Weights of a small GPT-style language model, trained from scratch on English Wikipedia: 532M tokens.
Each number is 500 + 25 x the weight over the matrix's rms, rounded and kept within 0 to 999. Layers, rows and columns count from 0. Numbers have three digits each.

# down: layer 13 MLP down (transposed), 576x224, rms 0.299, rows 493-532, columns 0-111
# gate: layer 13 MLP gate, 576x224, rms 0.286, rows 494-533, columns 0-111
# up: layer 13 MLP up, 576x224, rms 0.309, rows 494-533, columns 0-111
down493:489518508518500492493507517495498468488484461487491482480545474515521470513469464531541488479576515518473498473520485523526477508517464487514473454500497488486508481508539511506554506538516497515524497492525482528515463501495461497505498494467480526498527542501552477512506481456516475512477520490508477474501515528500516521479491505474
gate494:529504531510500456501510498531516502514550505511498524510494517494482505481515501516517509482510450467472474483475507490512499490486548510481519488502507480515488522498506495505514471463487513502516512527507485457485494526517515448500495499536511519521494478506515454506501467550495486497501509512480495514514478483494496491498533481514
up494:503531494476503465478498489514510535504507462522490478520501511546502501463496512495512506476491485480564531501499490515478498501522517513509512488458475465476506500494502547480470473508495507534531511513506478534468459495506491517457474499445473480512497475501500496505529502489498511493513467503518495470500509491504478537514465564525
down494:502520503503522518504527504515491520472491534497479530514493562520519524498495524488523483523506499508519499532460495459538460497514455546476486470520506516513500463474507474472461528508472478511469455549502472497535504502553498502491466479488502484492467459528518477519511489496481535467475487514495517483487527502483501512543509466507
gate495:528488504507449540502518499509497512493513493514521501479492474546475478499486487490472495500531491530519521453537442523500488497527500488514494492473484463472530477515507501475537507496464536507509530495518474494498496536513458481443482472468536489481540501522496470521510540497507505516470459500504517463527481515474514494522480502493
up495:538478500501489513496519481532496498491509504507497486485478492500510526493504502472483497496503509480508515466499461538521506477509527481513528492486460467513525497530509488496543525500488494477497530432504522469484498530516509489483481538485518498482520454495559480497500507504486479521518509519502469492489476499515518511519461460530
down495:521490527505480471486518491476516554506475476461490525517460515455504520522457540513518498499532497519473492502509512497513497527478516500520509467522476486477487520530473519533425537516508530430468502472514503497496511494491518488487489476508447513533467497500516531480480450465457504493536530495554541533518493556508484493448514469499
gate496:519503524479497509495458503530506485531470516489501446499491501492454535528470539486498480559489517471438487530537520518494500467520521475471516487510476499525485499477496467485516539488508525515536538482488510492517522479509514524500496483453486485479502520461504507502511514521482511477505504536509511461491493487537504475511509472475
up496:498495503510511519449506526509505472505548530495476493503486520497504510491514481513439458509460493488512482521480476476463469501551474431504472485530528458478506531478467484501516530497494490506480519487520486477481519508455464486468517489507462482491473452486467500502479544480500463480489481516479542537469536520526556469523498531448
down496:526499510479508486527489507508511481519509498527515504507494544488503493502512514528523531498541468486552558497482524492459454481476459491490505496494515488492551481495472541436510463464508463465455445494442521515492493493495467507518504500533475512478508487492484516483550481480542554505508515514509500538467526466468520473519467446488
gate497:469510485518447525499527516537513516503473487516512511507511479495515504514500479507514494520504527513552526478496543551456484513513507517521541480485456500469522469532494489491537496501458523535486541526548525500521490515491512550475502498526502552459473491488510447472494433504492499516522475469519513488479506476551503523515503501483
up497:532543451549497505453514500486483534520477486487532544516494468490465498510532555490486477500509499502501470465500513519504447499537489546467508478503532517483478500509484464519546464480460523473501510466485510482529489534505498456511497516518512479490538511483472524465488499464499478448485446512534502455506513521485501504486501528511
down497:487468460492519453497467507524513547487473496487534512519475493515505533483508486501503567496486476484523494504454506493539444533494483533525513527485489496564510527445473501536527492470493531490507497551490524505478526492476460504472516533450485465528485474462496489539496492506487470454488491515480477501513535484468506508464540502516
gate498:478509492490502506520534541495472527506514479495531513474506524479526460520512489466500514538559457498512515508499497478494483493522478529513492511524532522529505509505504485508505479480475523457513497497489519475500564495503489532543532509510498478499521490480486482505517480477498468491487529491508516500512512531513477496488503502464
up498:541480482463530489436491531474491529521529499523556500523501467477461485505522546487490446507520515520504489502525529535509533508500492507492499474517528505526477480494527501522485491510478546524489474480508484485493488501493470509511487511506501471467465497498538502485492525475507491505538478539502469515519504481503540492492519496519
down498:452455490490508512498549551487513511512494522506533488536477495494488488553517483489469461532552456493536495489522516490484511487485477524485486506500515509475511472488525504524451504501470491499518488487535526520530477508541485512450504503538497515483480468489473501479501505526506507521539493468492501503493536482527527499455477450485
gate499:530481517436468551493550489495507495493523518525513476481500527495471475500502513510463482485496502478481521496493471485504472497546516522478478478501524494525507472473499505494503523501491471472548544519518506556515503541484512517487487519499490509457494519458477519513496474494528532454509472483497514494472500551535520473516511523536
up499:441553474483516520476514510486486541529447455497523508511486445481512466500532510452495499501509554513506498479516533488514540516519495473501459495466494503462517454449508509477509462508493505524458470542461504526508474501509473487494511539526491498493469521501482521490552509547481518549511530532452525494477475501420441539504483480513
down499:500489515456546524534486478500485490515472513466483485500507477535510515470496560536464545486540468497527500448457509526497512531488460537512510486494466475472469515486504500501525532499501567496519495527488530484526526526486531485545470508498517471503499533533516514544495495459529502495462483501478524527495471509482517488493472509471
gate500:481512477452478470477527493495502502486499491521529493511533469514481487475492529484512454543478494543507489520501513526524521520514517518513490468533471491498506509469494512471469487458480476494468458494504473480533504481473521505521522524484496485525484487501471485492512538439534526524511492504504518488513489486500456480507449464513
up500:498495483469503530475497463458506522511493512479529507542472509471498500542498523500498518502496463497519528497532481518489512521511502501497547519476479469476491502489498465540555462530454504526542502510446502515516447521515479544489530519524476518512476434486508504505507496489516473484463460527449517568464489490554538505533511521527
down500:533480495484525466421481517508496496508470498511529520477484518463497484501522483495498525521462513505479501513504492459519449442461539497481464473488506514528441508509446463502503495533525432528487505491523460496502538557506532500485509514522526499483527478452497481474481511486499523533472493532498499512538467484505535510493505541493
gate501:500475469498506492512478518476500503490506487522466540518510508488474455517509448505500505546531505482486491465519492476493509527436479457509453489445509520530527475458500518467503466504534504498481488470463515502530501542472507507470521514537506488518489482490506518551543535519538490524461498505514506496484487559494491521474467510489
up501:509490524469478547482525514538562514486510477504531510485485518528476451510513476516472479479466455514510502505511452536537496477496494495506499478503513515497522538515435493502501449477509520485485509457512469469531485464473522491492545549532511486482537502467518517558501502519509528488536509459531502475464471541505525469539464495487
down501:462522509526484508492545498517436528482513536527494485478493460498498504511487485439468539468510481503504453519499459518487541512510446490497476502494510524470475515479519524487508505516497481544515516519543501524537490487456467498492495488466481525477460479497478468519485464576503542501521517487499510474448522509492561506483508488460
gate502:516510533500492526501548457542522480492524549500485492531495527493488503472502538541527504469524449514493465476499560477473447490523481509495482521511494487507507491471511510506501503528481514498514510469490497479551493482478474472511532458500504475526462512497520480523492457547495508480535518491488518480533498500514508445533474525464
up502:482481481549495492508488499436467520478522460447505485548487524547494497487485512476497523514528484487523447480502481545524498472483533488517526502530539493518461551497500478459533472523510521502486511504494487492476501504488531530520519503448488478509506508499505492513533501466523495552537518545532490514529535465517519510464492486531
down502:495493492503507507494426522478463545471503542551533499521460522528471514532457525498512518499518562494522488532415501484496530489491473504481459526539518499535502495469522541486506509536514519531532441484493506496488508488499516488496549529481537501515511476495472513510498485531471520480510520509506470523531483487480529492495522475508
gate503:492456485513471473511506487463493470486501510511493492463521498499514522507465461534495480463476504505530535542515509441467524535525512510499492452526465450461515560478506476482505525526500524468502497464481504457431517488494508511487457480521483516505562499513455496544505497472500500514503476516486493470514554463459515500483448547516
up503:504452482455486535498477522549488464498485491525472499565490574503534490477480491505524485473515539459506491495534491489503471550498454486475488510523512514513514523476494503445488512577538484447533473463494538501526493510501511544498507484531535523487472454538466477507495455519475515501502508514475543455474516486485470507522497499525
down503:524465476478540471512508521486519528480454506486517537517514489507524520500498488501493490492488520490501524517479470518537533482490497471508533499461529547538515533512467488486462467500453464489485493544496505488468515511485511493484492529500516485470496494479511445499514521512493463533507488509492457496491519508492450485494502540460
gate504:485491479490514532552432509488517529553493500524503474492474490506445513529504507524490476494527522479513505470520508506532532499506503507462487521488463495480531534555504473501463499506508501533525516475498523459511487502489508453535514493487526512459457498491496529489540455461528463494507515471521485530512541486493494497506505457496
up504:466547521532515504484507501501503468493466499471450465458458524445467499437543517506500500509480501500466492536527488513510500489498507454531536509494547497524519504506478493444466518499522476513491481516480493500499485500549501441487488507468487490452468466495462534515511527485491519506516541446494475458536529539498521521481501489509
down504:497527478512526483464495474483486490466510469511529529470520535537551561472486522475476466481460491514455504510498505494472500490498511535498490487500531515503530520488528493514497477536499476479483512552541499490471493480531488504503536494484493483498497483474487469480447547531491495561488503514514458519519469505483475514519495494505
gate505:476500487521481509487511519497535508518528502516506517470475493499481517506513473545459482469513494526504500510505510527552477462508538502505489497505502477468485544495472460497489477501480460498494496477499485482511516490505501492498450526476464466530471455488518477475506515502499496477554523488505522512485539508487512511508463510548
up505:490525489487474504495530479493461483532504484485515534474499493500504513539525465516475478495496515489481475471499472510473484510503514501487512481495468483497504488519489526562514489510518544516504501476468481465484488492491504463517519519505502489511493468497498499502509487495488518550505489523477471482484493488498548453512506533470
down505:491499498505483479513512506515513510473479559479480516502529478492552467502531504468457539519498490502533534514489508505539527480515484509510514516507479501567543503480492573548503485479508460529560467506530490506491518527502455486481500497546526492488474501493502532506466522517534482525480515494505500491516490468458500482511490484514
gate506:499583519469516477529454549531491474530544462496510466480502519527445513508502479477461469502527513466463528527520456515508523520503522492509477500456489507509523477484510476478519486481503513525461491519533516547509473531518499508528468474515500493544492494484449518481512487531472516531502510488474493505461532488508512531529559526537
up506:478471519540505461447529506509455514497493513471533507448531531488498482471494510472496509502477450501525485486486515528509488486506496497555486550502496475439506476491521509520469487491509504477531501493531510478485490493570548532524502502478464500507538480471512519546523497501481488540498467486472546492533449508459517503472487485529
down506:497475515536482503507440520475494482457484516499499484488516491501474471507532548545476507492517537464488523511476498478518521510497469533582468515487482493564505518523482515525527477490512476474494480519500480482487520538474513516484496514462462544461472511463523481499511520518548460509479468499532526543538520503519472525442528542504
gate507:486531523497491522514514446481499510528494526522467540487518511533499519529487490473475486484491498472474523489503513480508509514526521486486511485485491496534498515479518500542497504502501509506525488497520523514492481496483573488457490502497476510548500494521509511513495460471519516495465462462517505486499530475512494502476533470529
up507:489501469510500452487519476529475531538491488485515503537488532500508484500497534500522488478478501522539502494530474511505497491492499477519510519481466492497489537513505481509488488495499530500477458518489517526461482498528508535466504463525494504527519494523502473526504470442501504510490471473537484491540510499528427498460517506487
down507:467494508485483503506519479516498473465530452477521501511515486475507456535536529500488492486539532509525507472542527489529529518473492516535484543494468492493502502466505483503479521497503513522511500496460493568511523463546457541517524484518525513509529479520466511519477452485484460497494497511559500476517512487519440476485475478527
gate508:512518495458485481559502518497536470475496530527484506481457508443515497487501502517494494526506486531507483476484522546489523522483490496502499488510528519477521505499503499464494517463531502467511485559512473521491493485505493472484497479469553524512500527508531467432513476490504465457461495469500497489439475481526524514525491518519
up508:511504490497487483471503483489477518484495476507522475524501501479486499512487456491513523484478503543488477498519501452468503529500492500484533477512464496513506503503477528508522465474496472471507484518516501527544498511526530489484537465478507500512485498472528461490515483464510515524479549529528508464490489518497531453491475534484
down508:508528525517507535536497485505493495515527519500545471486561505521520500492512447531542521482497461472493478510468460502515514473475450496447502488493480514508487513506516516470456516484480491446493464472483571488504516480469479532534489490519494484505438478512485494517523522490531520508520482489506441495510510563482475500521481519536
gate509:516477497521511485475494469484489481553496521445518515506473498482482487486478518482470516441508513521474537474501519463519509518497536504496522501462442540484482496480524477496460475504501496442455515557486498484481480497496483556486490485495492470494521474486494551499513521525556505472513534465518491474509482536526484447472485489519
up509:475506483493511528512451470517485471455511479496462463442517469583514498511474442495502523468486539484460505539516474477507494505485506513452487527530490501450513458454487544521570490495506534502467536509478527513535548448512476536562520513513489515488489533523534449518509488449494462523497469532533516532521506513450523482462479474495
down509:499489519502515509500515490464503529496530457510494464503463492478524507523482483450505556469468483488460507514537490498481481522453516488550437505483478503469458458502474490525509513460492557533500497528494497463494463446467495491513525466473462487473408532494491492476542489553521501571504514532528470518517530517461477526494488515457
gate510:517508511516488499463576514495465492460490505516443509482482494487541502530485520496501526496520469509460480501493486532462493481493554525506551524514461531413428499469524500477544437506523510500507514457545507484496482544555531455499499483512473497546451491511519513463503482505489548431467497475552541510500513464529530499489473544510
up510:548508557521517499490449515481529533529511511523523486509526519466533505491499502552495485474533509509517489513462455543515473460511476479508462509483505512521493519491501502446473469488476532485502514468472452476484492496507525501517469526472488511439531495506495474494472473493483468509509542496449446560483481514507509454504492523504
down510:469508468501489423534493474524490485519563494476483513485510526514540509501537519509505448507443507457538495508502489472530478490532489497480490496489556493497498499501498503524476519465478498534496494470459521496519490505486482516486514516497468495491510452510522516573511495519495448513507485489520493491535479479508493461493524467502
gate511:476493502459499523528505530471536495502500523450518513510551527483504496489523529488460492461458487518497543514492504478463452500531524493486506510457522565475487506489463536510496517449488501514528535522519489520506488539478499502520504525485549473444475513438493481450485486500470493522506496555516512489498492528471523480507498515462
up511:468493467507461466518506523498504510499535509474511521508538517468473545531483530508521527532480509556475479486467510513510541532491520508546513522447490559524509506513521492541514515505503480496532468506476506497490532564516508488512503505514478511488521518483511537453507477521528487528482523508535541509503514488465447477486528566501
down511:534483514502489500509485483511518475552542493551557500544519465493519464496479516506535510447485500452495456502489499475508513497529509519479504487514493407496504495557483502513489498493518494446509441509526433487525500454505507524472538546458497517532503498499530493490521468477506489487516486513495492506563484480533513484504488533534
gate512:504521497477481523500518545513468465532482519456480496503503486546470485487539551458481527485500488504464494518538502503480536518548483502455487493491495489486475479524498504520526446516519507525476490467503453509560467539535527479465500489516491510495470512485500524470502491474494488508530486495499557513491503497498519497498472488506
up512:511502513488457482518496507530484522518428481479531512522475498504478528513509530509493479427508476488482539557494552477518501503527498520488505494516514508543533496512509511517537534472556529496494514485503520551481520492485524506507462534517474519486503496531491517518466565517489469514482506497534498497514528508514498490480549480552
down512:495501541459524516530534502486537467512525523506445524530478444485514501517545475470510519514477468517448488534535509494469553525489476506490485480492474545473490509532525471518525464512507499502501472510502536530484534526521518507526526481486464484521513478490499475548505490459491474528531499520510531501463467543547558503500486485538
gate513:523523522485501500500478483464522452526495511530505531507483546506451475513515453512492468506486500477487496507491504507473498515539481489519522512498488503485483513511512504523548533502467452512496536519478512495544440497503444504477446469469514521554414512508511446447471507508496527526517504489446479520474460461462499445535516487434
up513:515469505503526565539521467577468501481502503487555487510455464498509478477459584495524543507512557509514550499503504532491485451516528497481566503478474524502512506517494494452505502525508552511512521510522484482498547479501546467519501537525527562519526498548460529530543514476509522494455459512526512481501471532470496507527461562495
down513:515491535551513500481533497506532516495516531466497455519451460518470522476510499485549501470525478509498475517473495393502559432465472503462516553501516528534507491506570520471477439499550539473541464476475453491494514472453509485474523500531496530474526493504557520538512556487536510476429452503473516546486526560468477531488469465505
gate514:498503518505457502510527513490448452477494543560487495478513504504476473460541505521539498489515454439522496489488508497474528477462451514552464503496520487481552492549563488517499492470488491511453566447514481452505485433540541528465508529492493501481482455560535512544469464484538504488459461486485451485510516478460511505475454516479
up514:523517503485453490478473537544527510550490468527480482491460492462556505535506545490513436521558491514511493472513529503507494518495491513532557489495467504520520504531531490526508493486518559492535517507516546513511496475504494497503495522537544538521464498506483552471496510484499513516462456493544451500523486547548475509451525502511
down514:455510478552480534487525498495497508496495536527471489499491514524498480500514491493510500487549440488512470485544495485484506504497488486534512483481499522514531455477534498538519492496457483513530556483525496480458500497514511518458512547481500485497496494513496473517545496528498472536449490492492514510480511500541503469531487485479
gate515:512499531487531528491464513501514485526482482478501505503502507510495469467529510445495469521479508499484489504528489495471477536520473518497517493519461548508503520501472468496559478500484483500532483466475507517503497533498507503485488569509502488521517535491513490497504512463539529518462496477499514486494532568492508516512521480516
up515:501519474467492527509506457501483491498474530498469473509508556502512436506486529485503519466420430545484460526507482516475493471482478488536533486494506501504496528483527510472510451510529542472497509517482506503515526538475523498444478513534458517525534487526517561525519515488448505479476532506469481488477516530508511518538482501517
down515:465514468499555473506486550505513518538506445443489505520437467494513539465509544500507442516519515525499527520581480473574504513460527479497500506526484527512462509524503491497497493477523437489472495477482487504527471487487494487527519519514467508475454486501486464525494475543447515522569528485519522509491485466495496510523508515502
gate516:516518501532508477508499483479481530493472503521528483509534479504500492492494475484436507451509513514476480498466428483503492482505517524475497540492474532547492531505459494500478488518489486528484505546510476500472491523516509499520498510497504474483489496495509538514488497490523503512523514499472543482496514464512502471506489483480
up516:541474533495553499518510521482449499504541532513488519504475518520505496506482473498488458463495491480505510540524489531520490486467470507478484514505477484488486504494533525513505504476488498507465502483509482511505510499525516489499487469493440493513506492499502483478514493467483512496519494452474508502503479504489491501491503467505
down516:539513487549509521483507494489506521506536525503481503442496517487524535503520500490517513520492474517532501461459499496498464510523514520468495490517520520511495476489491466547515528522524496553535468509455428521490527440507512502498504460509528507516502492496490534539473488497522511515501511498531502499530491500520471464473500489564
gate517:489515512498467516515486505524487495497515491467483488536497474519512509474477435510480518515513498484545520527514478486504505474490538525479529508476491497503487535508461487482507479490479498533488473525521510487515477508521524510522469511479499517511498525463472523486479497449500486486485506470511504514521470516508497490462478499452
up517:472502474518527464466475471492485501514460517476500498511513491530485454518524455488552506485527478534517481499505476496468496491483475487478496520477493518518515448514474506495510520518521490496463508479488506469544542483495535508491520518538514526528487522494508530428502524498492540530508496470509486491442482535511501454478478537486
down517:479515505515510493468534473478512469472527530527488503484489478497498507531505494519442474533497529447480507532563509486424478495526519461488463502518488475505480531539525472517499523499510500518474524512487516481493484475512498507528512507497570505508473468536485491489508495518542497486491496514505521496474480461519503547524467468496
gate518:465492499506521507496511432519496522486475484479530522510564505469479454488427462521480434468500482483504545483511517548476537492496514518555490522481522508482497487524542531474517472475479512490531477505549496508486489506502526549461431494474461526520465482517455476508468541490501498526515515532524449486481478491543532519517504543512
up518:473527489454537550539485443504443541504520494534512502512476534476478524561521485487512519530477523510535479504507462434511499508507515502467495486470527482516571465434519547467457474508457492474520498475470530535487480493535479489462460509503438528507509505489520548559514541540500479471461527442490510506504471461539502488518518544543
down518:562565464490461469490473486523486530494476503492520564450518477524495503485503495477530517526507501515516476477500499515502488470510419478514475521525501505522507490493507497484445524505506489450541471506485526523479485518474521503439503428477478444519504464542501519501480536496562474517489489509453495542531494528544541492491501537507
gate519:453507477494502505500493523534457476510493521490439505531448491492503492485494508503446516493531533522492427537532514493500521469485496501484472537502534477450493448475531496542478496499520526559540483484443509516494483502508533524463508493499510484483511514481489498461511502525491481471514496506498532542543499491447475500466508549523
up519:517447464519463451518556521502502479500490491518508532495512502503494447469508505535484496501467481521513521487520490542502480495510483492496472496524461461521525544457443497512515553497491518497498531502503447488537534477536514443495507532479505550528522537492511526490479506546486481469491478483471472519489498489497467474494476536519
down519:491536478535541520491449507496522486513481491540517488508479479484519508515522491521520536518515492484458483503502536478520489483493474449490544518521510500492485485532495463526489500476506496482528438523489506519512492509506515496485512503508504477450494498462489471505479498500517488500465524525514489485490500520505519529484507520495
gate520:513490490530519542496481501513504509577472481509506500482514464528528509473521495500522488512528474483517490503509546428468508498498481466495487466451536492504506490515455529516488456494455490502485525484472535478431490507507507528487490496501493477480501470499500491483505468522530493574500553500496537474502475534491479499455490479517
up520:505468475480513467494526467500502570504518460503485484535527519477514475497473524464473477479535508496498497469488473497533504489509514529524470438474504481484504479478529533477489473463517489530497522508542498488481528495539508489451459460482515438534521500493522506498539562516482489484455518509496498489550529487534529514497481474503
down520:481432466477501529496502510512498522481488501513493496483464509520524528481505499505507532525504507468505517500449496458510508536507508514507503512473501469526520463492493470473457497492513532518487513503497507490555509488498492507517495531477495513485504447508497517469467494493534465501528451533448518486513530522465506493489495467514
gate521:470484545452510506470512474510463461515514492500492489495494517516472479502532489514503498518520496479518484503515540514507509517456513507506486503486496493514457539572456451516507487487527497490516548499534504473448513528454458477484453537499526529482480476495472518482499530494514486522479538541510493520523535513553480502477529487520
up521:517453485492491465472523526498491527502534499471530523468541568467504508476472509513465489476501492491494517464518502491498530506521527535508514463512475462464491563534548470479494516547517515509507533475545489514502497507488512510513516522520515528493493485509502492539479495552529537524515505510512517555518564542505481461472462481487
down521:473505488537488553503504499521496493525500482503506491465521528502457461491490462520565508509487510479511465433520552450536477526482494506529493480497518483451513479468507490490488558542520470516462532475547496483529495510494541498503506516482472468541522469534508478509512463512514475511507511479534469504537494499491492498489487502507
gate522:481474483483490529492496508515496471520461505475536511509514484517492507567459479505520508475508505466495526477528506489493514460500462531472472475520439496499503522524485502494482496524506458523497503510474541481493474459515525450457490511490529568539457482461550515501495483520451508482514494530493481510515513541478499499502501497500
up522:466491470472533502545461453450477449490481489524548517494493492543481514520517458462506508483511465549483503515492492456498512496523494500457500466478468513484517473505487482499518526499486489461517507491557475501505481537512509465500450489496480446511463503503513476545497450524536499476483526518502482547544491488494490543493495466499
down522:481479459520492480529528499475508496476533486505497476495542499509479477521518522496543465532484485512508493491507490534512532504467543465512483486490476498523483528487520513534495496528516514494505550477457459521494490457512521550502469537523473514441494509497536530554492536471527495516480521515521534510532555556491514522586490491486
gate523:521510506525509513481527524493479518548509524423505508527477468517485482564483516442515541490489521451472538534514506480541504523518496458488493529487546459489499510533464513522548461488484520493515484498543500467500500493497509518485452489477486536506473436465505496510466461514502501458524461504444483529524499509467486501441473483487
up523:482482467566513508469484524517568516475490528461510504540475544474526494506454480493517496481477469503479491477496512526475511467480486474514511549508523455507523530499518507449500492549474505537460455469483506445489522459534482484546524516495510481491448515479528521485514506444482516488511527522461531498529528496465539526527503484513
down523:475491475493537513454475462501485460512495494517509476458544468514513512487477479519505526508516537502552504515528511484496457503487496498508512519463550490462477479490542491518488561469497474497512507471488515534488526500495445487496504450491504430487538483486497486502503501512461465509509504484555486504433496468453529465516530506572
gate524:497523473503501531488497508465528497476471507542543512517559438525542466487508516499516494497501523545485471529494509501502490530527504502512505519474478543471507505464502435483480483455461493475519513490517458505528467460488532531485522536525492468481488483478507473499493485478578521521495480478450508454524517466521521492539460464478
up524:519523507471481451480499492467502515442531519446565504531530519432476472547530465515528446486524509487490507516508511505509484483465479473460522453503470476429515469523523493475507482506530495498505461480492508431539512443526498514524447527550508493531525499502497493517495458548490513508469515485500488487488506473478522531532494520486
down524:445493556513542489472551508496536508516495521515527470509527463470488481498509508509489554495480550496492511489522484551514489491468488494536462525481504536493461525558556528493509454489448528451494488495510525526531495519474502469513509508500509492453503466500515489513469531521490501499514532538530454478470510493502464495491466473521
gate525:488503523487470550533514463541544494503474495529482563506503492512490482481489486478492519517506507448501478479500520491513500492539472527524463546492510488490485510489465519491502548487475515483513497502537487508546457541502509553498443527478547525533507511564542512504527512473518461486485471526469526486540495492520548453522502462479
up525:497486478529514538518484446517497550509480506522496505502485528510488498469535496470510570453491514488517544473489493479492490505479505547470485456535454476462421513510491533439533522513483494498497527521498483492454505498474515495521502539515500470476506502510527528525495486514494495503471505474523499479472498563479501532499467463523
down525:531514517547491543497516538472458488501455511518491458518483507529476463523476501481475508476490487509476494518558531488550506539517550524484466530477491473501500469517533518540539524468512532506469514553522499510491488513462486478510460505494514487503551505488510537490452497546504495481522509518547504513501558519499535493500531548505
gate526:506508485485543556489483458460470477493475491515484518508488525555448557524491495518485478451473480518439502487526498520512530505506545511504468489475507522503469517513517502517546534490536441520520535472507484527501496532493514502469472473424466513438515492502475512525531502472516474478528481509531538510540515484495519447498407478504
up526:483524491552511496555512509470501532476513554484552491507536485514443518511545509431492494560515501505503493542497492510474497525472523488525538503496550479479518488493500543449473508491513485514491472543502465546495504497493493560546465481514550478526526545487512491482530524518501461536455464516497495492573525496469515503478523470501
down526:527498498498522483502496527521536476443529490494532484473495516507528514463476490481470526509533434461492498501504476499531512456490557484508503550512485459458484524487458469529510484469495503476459470511476515455475495469543498553510508497501508519510486541476533499502500498526513496496487451473504500463532486530495510483504466474495
gate527:449472524520468498471523532490504488463482512498482530533502483515499530497495503474517487502484449465492494542485522493510471479455500513515494475486492491502466521506491520523487503506524484522463528505463495516484525475497500484508455485495463508498475524455476475543494505506488533488480476510507530518510512517488501510481513481507
up527:497535537442494471468477517508523498467487505520450468463476510507516462493501511503535498488493497449513526471493486534502491499527493537495484498509478491490511498507495473466527487500526482516516515499487527471494492495530486463530479471477477496523523468492522500503496524514483509504523514468478471509499499509464523521504479491480
down527:520466486502477504470483488484491518486480461525550489493494511482466524491489487527485498491497528509481464485507519484472483496488493498511486501531502508519479508490492490487513488486517498513506543484509487511476487522496498538488486471453505476518513469501493443506500497528505481493491475510531487513495500503483483493500453507496
gate528:484483460480478508478469516514516488500477506486494520530486478518535500483506466516509475469480531478464463486515524474499536484528506496492497506457484500518500508488531529562555474538508473457503510500542511511487516519484559517484517518520471503533471473470508482529518501522491537498502463495490501460488498542507469462540474517478
up528:511524515473539495503465533499495499491553499532502508466551507468472515503493506523470546553501504491454529505509500502543467519456484532516483525500490478477512475463480465454516489499468470489461521510515511521448493537499489542517504488446531481472489499455533497515472505454522452517475497540476507513523530514461528487458495514504
down528:518573551489518513517525527464497488470531525504545448522503513542522514493559495529533478495488504501474498498506508482515503468458495497493467470533517519474476527484502449499476506488485435551540490528495527506535464519489498546485500501519532494450468538494527435424482496541511481515525539494511517507491499515453489511461514495465
gate529:520493497503474491480500485559484535534470493481461496479580508511508475473521524471462526472470491500541459476516496483533490467495510491472517463509502503508466483474517474517510539512524484492505528490515490471561474544492546491521526483485512490536509497527495513529510527569464520445491503499521491509526530499499461450509450508525
up529:478508488459510501482504489437453474492493480509526498583485445510471504485496510515510474472480485546489535489505497520514449536512480538495475526509508489467503488496479484484446507495471484525528491501534472482505533464460446498495527509549461491463487515490498496449474514440475499484471524533494463501511558529501485507498540493487
down529:497492452507519508492488532489544525510534520514524491530517503497525463511475499472464509533513496505512529503502533490439509501492473446509499474490500494511502512512492500474548513515477521505531562512477529521502479532499525524505519521484539486546503506470493505487512563502483496512542477518468482454543502505518512529536463525503
gate530:473475507487458506522541485469521461498475480519501479500564507509475493467467469470501482437490500501454523498521474480487535487481495456502511516503485522546608523512500522531491472512450513444547490478537514451496515485523464507462475499500510504496484534543516505483459521543517505464528538484534497499499480488502515478527553508519
up530:494543501487541537506528483457462467495498462497540500519529510493529459520555481593540509494516536506524490481503483499502488463475460549461489517487483507498544498542564490525506482493511514504473506501485498436493490482492484485480511519484425486528558508484514539449489474512523497497511497491476492538479417491524491474483469531489
down530:494531473500515510457520552485507459518477544481502511508498497536495485578489528512494489543515498466467466530558493479511524497491495449441501499459566508510468519457529452516518507487479487518491532536499503540436495518464538474521516549490495497522525503481479520453470474526473479515484491477516535493481515457471484510453519454495
gate531:520481517492515461531504508499528458536508521476500499501507514514504506528461500506485511507468441527514493542520552485476501516449508502461495511494501537439513532510542537514531472508446543459507487490560514479498489506500440499511531480497469469538497511519533515495483469522506491513509484492464470499485490486500545515489532492499
up531:517529506471525516540494509501473480480481492494508481493527468461500535483488536476475495496468517486510528517505472535484450530489448490508524532485502509526496456502478541512505527539526474473464531492504498508480524501521495449513551524475492470472513467535509482525528519512493479488518453522496475480510510491502516492493487487511
down531:514521460557514457461551475510497493509530509517495505464514483509517517493524491503497466514508503515503555449502487503527459517484483509518565502492518541502500477504483493534519513510476494500522449455511511499438538505436502520508518528525531521461487493510495491508519481487510487512493519487526493490506534529500497491423511480525
gate532:535515511453436520503494537490495516525536493505520539506499538504488551528502496485460470481511474537476501454551519468524545476454504498512472508465487508534514514525475509532512499487496485498493538480469514486492536489506522503482520481505459494500498475493484510524484493510506498474527540487453523514498481471528470490465497490490
up532:478534498482462517479490522524483488523522524568474513550560573517489489527513523545504529451528532483501508463532497469516492483457516495508535473483504501544505530527464497485532484473500475511498498488488508516537468526506469512500495507518500525467494483495511518516491517496504504502491531484508505460557479506495522489496509506533
down532:489491490520509468463520479522473496505504480529526459461494482493497502503534494471515499492492482528463471505413466499489483448495501501523497562473534525501521544513510513530528539541456456512467474496512496534492481445472485488539502486501492548482455535494515503537520477503514538490480513512477497513451516476508540476489503510510
gate533:492473492531484504489532510504536543526458504481438487522497495579463532516478477484537445505498473489508484517538471531519471544486489486470498508477490459486486498479531486509526514481465518472458494520514566498494478524522480499487546516518529493494507473500470488489496477466504492517517519506526432496520484497457463504498532515522
up533:481510476507501486465508499503471501496490484485453505454506500501475595522465530535490485547452497517529510494532503500538481467483517505486521521490487505485524462507516481464476503470508497516461452522500459508503513501483503496483497497489499500486510485471519479507480460502491483516552490466481534497488533519453482476523504485502